{
  "num_hidden_layers": 8,
  "hidden_size": 640,
  "num_attention_heads": 5,
  "num_key_value_heads": 5,
  "head_dim": 64,
  "intermediate_size": 1280,
  "vocab_size": 8192,
  "hidden_act": "squared_relu",
  "norm": "rmsnorm",
  "norm_place": "pre",
  "norm_eps": 1e-07,
  "positions": "rope",
  "rope_theta": 294000.0,
  "rope_fraction": 0.5,
  "qk_norm": true,
  "attn_scale": 0.135,
  "bias": "none",
  "tie_word_embeddings": false,
  "parallel_block": false,
  "extras": ["local attention windows", "gated attention", "value embeddings", "hashed n-gram embeddings", "a smear gate", "an embedding shortcut", "capped logits"],
  "init": "normal",
  "init_std_qkv": 0.0227,
  "init_std_o": 0.00802,
  "init_std_up": 0.0227,
  "init_std_down": 0.00401,
  "optimizer": "muon_variant",
  "learning_rate": 0.00934,
  "beta1": 0.95,
  "weight_decay": 0.028,
  "lr_head": 0.00359,
  "warmup_steps": 22,
  "schedule": "wsd",
  "decay_fraction": 0.556,
  "decay_shape": "linear",
  "final_lr_fraction": 0.0,
  "batch_tokens": [32768, 65536, 131072],
  "max_seq_len": 1024,
  "doc_mask": true,
  "train_tokens": 471300000,
  "max_steps": 7002,
  "dataset": "wikipedia_en"
}
Each number is 128 + 32 x the weight over its row's rms, rounded and kept within 0 to 255. Layers, rows and columns count from 0. The size above them is the row's rms in percent of the matrix's.

# layer 3 MLP down, 640x1280, rms 0.087, rows 67-74, columns 0-255
size [ 99 105 105  97 100 107 101  93]
[[140 134  62 140 131 151  99 125 153 161 179 122 120  49 167 176 107 142 123 178 207 132  85 126 193 145 111 127 155 118 113 137 134 139  98 103 137 141 109 146  99  91  93 156 166 129 133 170 166  70 202 109 140 126 172 105 171 108  82 118  97  94 126 138 168 147 158  67 128 105 143 162 202 117 126  93 143 127 103 150  99  82 129 104 167 114  95 121 111 139 152 174  65 113 135 114 114 127 115  99 109 133 112 153  92  83 129  88 161 152 181 160 116 151  64  84 106  55 128 135 117 132 135 105 136 162 143 188 138 143 130  99  75 154 129 176 114  86  99 137  88  85 159 160  92 158  97 123 141 159 122 159 120 109 106  38 144 187  89  88 104  99 147 140  98 144  83  87 169 172 165 148 157 182 126 139 131 103 141 129  93 133 145 140 137 151 163 149 185 113 117 104 130 163  92 165 149 144 123 111 106 219 138 112 129 179 149 154 125 169 132  80 157  80  82 112 118 119  92  51 147 128  73 111 171 146 101 101 103 163 149 154  91 128 100 103 121 107 118  97 134 105  58 133  94 131 139 103  84 145 150  78  71  85 121  81]
 [147 133 174 127 122 147 189 194 155 123  93  98 121  89  96  98 112 124 130 148 155 125 101 115 132 149 133 126  76 121 129 170 131 176  98 146 119 153  82 146 176  66 200  74  81 172 135 197 167  73 102  88 124  97 104 152 157 131 123 162 126 120 123 128 147 128 139 103 110 155 171 134  64 158 111 111 112  98 147 130 189 205 175 111 166 200  91 149 125 112 159 143  77 148 174 125 122  82 152 158 176 133 157 190  87  92 144 135 101 143 136 124 142 106 105 103 134  90  97 166 148  87 185 166 120 113 177 136 130 164 142  83 122 174 130 152 133 151 169 103 123 130  94 206 135 136 192  56 138 153  97 170 105 189  93 174 133 136  72 138 147 139 162 149 188 117 111 103 140 192  87 103 162 170 109 125 130 118 161 129  96 115 150 168 156 125 113 107  99 115 147 158 106 103 157 117 126 255 147 141 159 129 137 123 136 180 127 126  91  95 126 150 101 162 160  82 155 137 180 104 151 155 155  96 129 106 191  60 157 114 106 100 141 145 106 169 146  97 131 107 142 181 114 194 177 172 126 128 116 152 124 127 122  87 162 152]
 [138  95 172 150 118 180 130 137 126  91 139  98 126 180 168 147 129  83  93 110 159 153 109 179 112 144 105 114 137 162 167  65 116 106 144 176 131 105 164 128 193 128 116 142  83 145 135 125 114 101 110  84 129  34  93 129 168 111 150  66 136 111 191 125 115 148  60 130  96 140 118  93 101 149  95 130 122  67 115  83 116 114 121 131  99  71 157 164 125  90 131 142 100 103 111 126  64 144 112 121 146 155  81 125 103 102 116 166 113 186 126 143 121 153 138 110 170 160 136 140 130 128 137 130 138 150 185 146 125 140 159 164  63  56  95 147 119 170  97 172 107 109  51 177 115  98 144 149 118 124 155 142 166 156 137  83 135 122 133 117 148  78 136  69 102 117 125 115 107 169 229 101 147 130  90  92 177 141 131 127 164 154 160 164 118  95 207 154 156 190  72 141 127 148 135 129  42 133 167  97  83 129  87 176 110 116 129 123 110 152 127 143 143 152 146 162 118 119 143 125 106 109  71 109 102 159 101 158 105 121 128 178 142 125 125  81 110 126 108 162 156 166 123 130 171 128 196 108 133 166 100 116 148 169 118 106]
 [185 147 147  96 122 160  76 119 149 108 141 140  62 136 140 158 140  99 109  73 116 148 129 102 112 138 132 147 206 165 135  72 205 173 158 118 126 108 156 120  89  87 129  93 119  62 150  91 131 155  89 137 154 131 169 127 116 141 127 131  53 137 168 146 130 162 124 172 155 138  72 119 159  98 109  81  74 120 106 125 148 106 113 108 122 141 150 158 137 124 152  78 145 126 121 116 130 144 160  84 142  97 154 169 116 154 109 107 158 159 122 169 101 138 142  57 138 118 108  88  95  86 104 111  99 102 152 121 167 108 175 136 132 113 126 129  67 121 147 139 154 139 101 174 152  79 190 131 106 154 152 119 108 112 137 104 141 157  81 171 118 117  53  86 127 123 139  96  77 124 176 127  86 131  86 170 205  67 194 125 139 113 145  31 107 127 135 130 182 107 129 136  73  71 138  54 122 110 137 117 137  94 108 126 144  91  52 191 138 165 131 105 144 138  91 136 164 100  54  91 101 103 151 133 141 140 138 157 205 126  79 150 146 178 170  89 146 109 121 112 132 121 115 126  89 116  97 127 121 103 178  73 146 143  98  78]
 [138 182  87 154 130 166 107 119 120 134 139 122  98 135 153 144 190  63 144 142  90 109  94 141 171 129 172 129 214 156  96 125 126 118  78  49 165  92 164 121 155  86 125 106  58 126 111 148 145 140 126  78 122 146 156  88  87  90 163 149 143  98  89 125 128 100 166 121 153  95  81 148 109 135 136 113 169 105 140 104 156 100  80 124 105 178 100 144 111  99 131 129  73 125 180 162  94 101 168 115 131 148 159 110 157 124 140 161 145 116  62 115 161 133 164  91 130  94 147 155 138 111 156 108  65 155 129  91 110 146 103 156  60 122 155 105 170 146 146 111 171 129 118 149 165 154 136 181 137 226 182 108 104 122 198 125 112 153 156 152 124 141 159  61  84  95 136 160 131 158 148 164 137  81  86 129 141  83 103 128 171  42 132 145 138 136 164  74  78  80 138 137 141 100 142 182 121  80 137 139 129 167  97 115 113 167 124 141 108 218 123  88 113 144 142  58 116 102 144 139  78 121 106 121 110 152 173 106 113 118 174 100 135  85 152 128 153 118  93 120 125 175 144 145 139 130 191  89 130 197 106 226 127 146 133 172]
 [120 169 127 101 125 103 126 125  67 151 123 187  92  93 121  76  66 112 173 100 127 112 136 146  86 133 110 143 131 176 148 142 153  83 100  65 178 116 103  69 156 101 133 125 189 100 162 151 155 113 157 124 108 111 162 106 122 102  96 133 153 158 101 116 157 106 113 156 103 101 144 115 118 134 146 118 111  94 167 188 133 140  97 117 158 193 211 107 112 127 169 181 134  99 145 103 145 127 126 125  74 110 119 113 111 106  91 111 122 149 116  98 117  72 154 163 108 119 155  92  83 161 135 138  78 148 145 178 177 141 155 199 106 146 144 173 198  66 144  72 120  69  77   4  99 140 137 127 146 142 173  97 123 145 137 133 117 130 173  88 158 120 112 130  94 115 115  92  95 147 150 109 128 162  70 167 119 170 141 124 127 130 151  59 128  82 158 199 171  98 136 120 145 130 122 116 127 113 112 101 165 125 132 104 105 202 111 127 146 134 122  94 134 121 144  69 224 149 158 144 120 116 107 126 144 115  31 154 119  95 159 109  96 135 169 113  74 111 103 128 103 129  95 129 127 135  79  91 114 138 125 120 115 112  93  87]
 [200 123 110 120 140  98 138 126 160 153 137 144 152 184 141 101 115 142  77 133 163 166 148  89 154  64 182 105 102 151 153  97 151 169 170 130  96 166 109 148 130 127 183 139 110 126 189 127  89 165 105 138 150 167 139 137 193 106  83  82 179 123 134  95  90 112 138 142 165 191 117  90 152  84 153 147 160 122 117 163 170 188 145 146 152  62 134  77 160 140 105 192 139 174 137 138 186 127 138 115 123 176 103 159 181 132 100 109  85 115  98 130  97  84 131 120 136 162 139 124 112  55 184 112 117 147 123 122 114 107 105  81 193  72 134 133  45 141  74 103 135 170 103 118  87 148 170  91 107 177 104 155 128 144 112 128 129 177 102 140  87 150 154  93 125 118 170  49 166 125 122 187 179 120 141 109 140 119 104 124 196 174  55 144 126  91 109 151 127 140 152 101 126 160  95 104 141 104 175  96 152 123 120 124 129 112  73 161 172 115 132 123 102 108  83  98  93  95 164 177 143 109  95 147  98 108 130 149 108 179 179 139  95  92  51 149 105 140 129 128 101 114 136 146 109 140 138 192 136 141  62 124 118 155 172  98]
 [ 98  93 230  79 127 123 107 119 101 163 131 156 152  91  97 105 127  91 165 125 126 135  91 124 111 100  90  81 146 149 140 111 122 155  98 114  76 179 159 125 167 198  74  99 109 126 161 112 123 146 190  91 140  90 110  85  44 103 148  83 158  81 127 135 161 164 139 151 134 139 143 124 148 109 168 134 122 124 144 163 146 169 152 118  82 137 177  71  98 181 203 129 142 143 126 137 135 129 107 118 172 116 149  43 152 160 115  96 128 213 120 176 135  89 121 132 126 164 134  52 183 129  67 108 164 185 163 166 133 171 143 107 114 100  64  68 125 115 117 174  84 124  79 114 135 114  92 130 134 119 110  96  44 115 131 145 124 148 121 131 196 158  87 203 137 110 136 151 141  55 158 105 165 141 105 104  78  98 144 127 142  92 127 112 126  94  96 175  92  79 126 141 106 155 153 106 109 107  79 158 177 181 101 122 134 146  93 142  96 174 129 160 148 139 142 139 128  97 144 125 114  77  95 116 147 158 142 114 133  87  53 187 127 136  99 105 100 144  98 146  92 125 107 106  98 152  86 152 155 145 127  80 140 115 122 146]]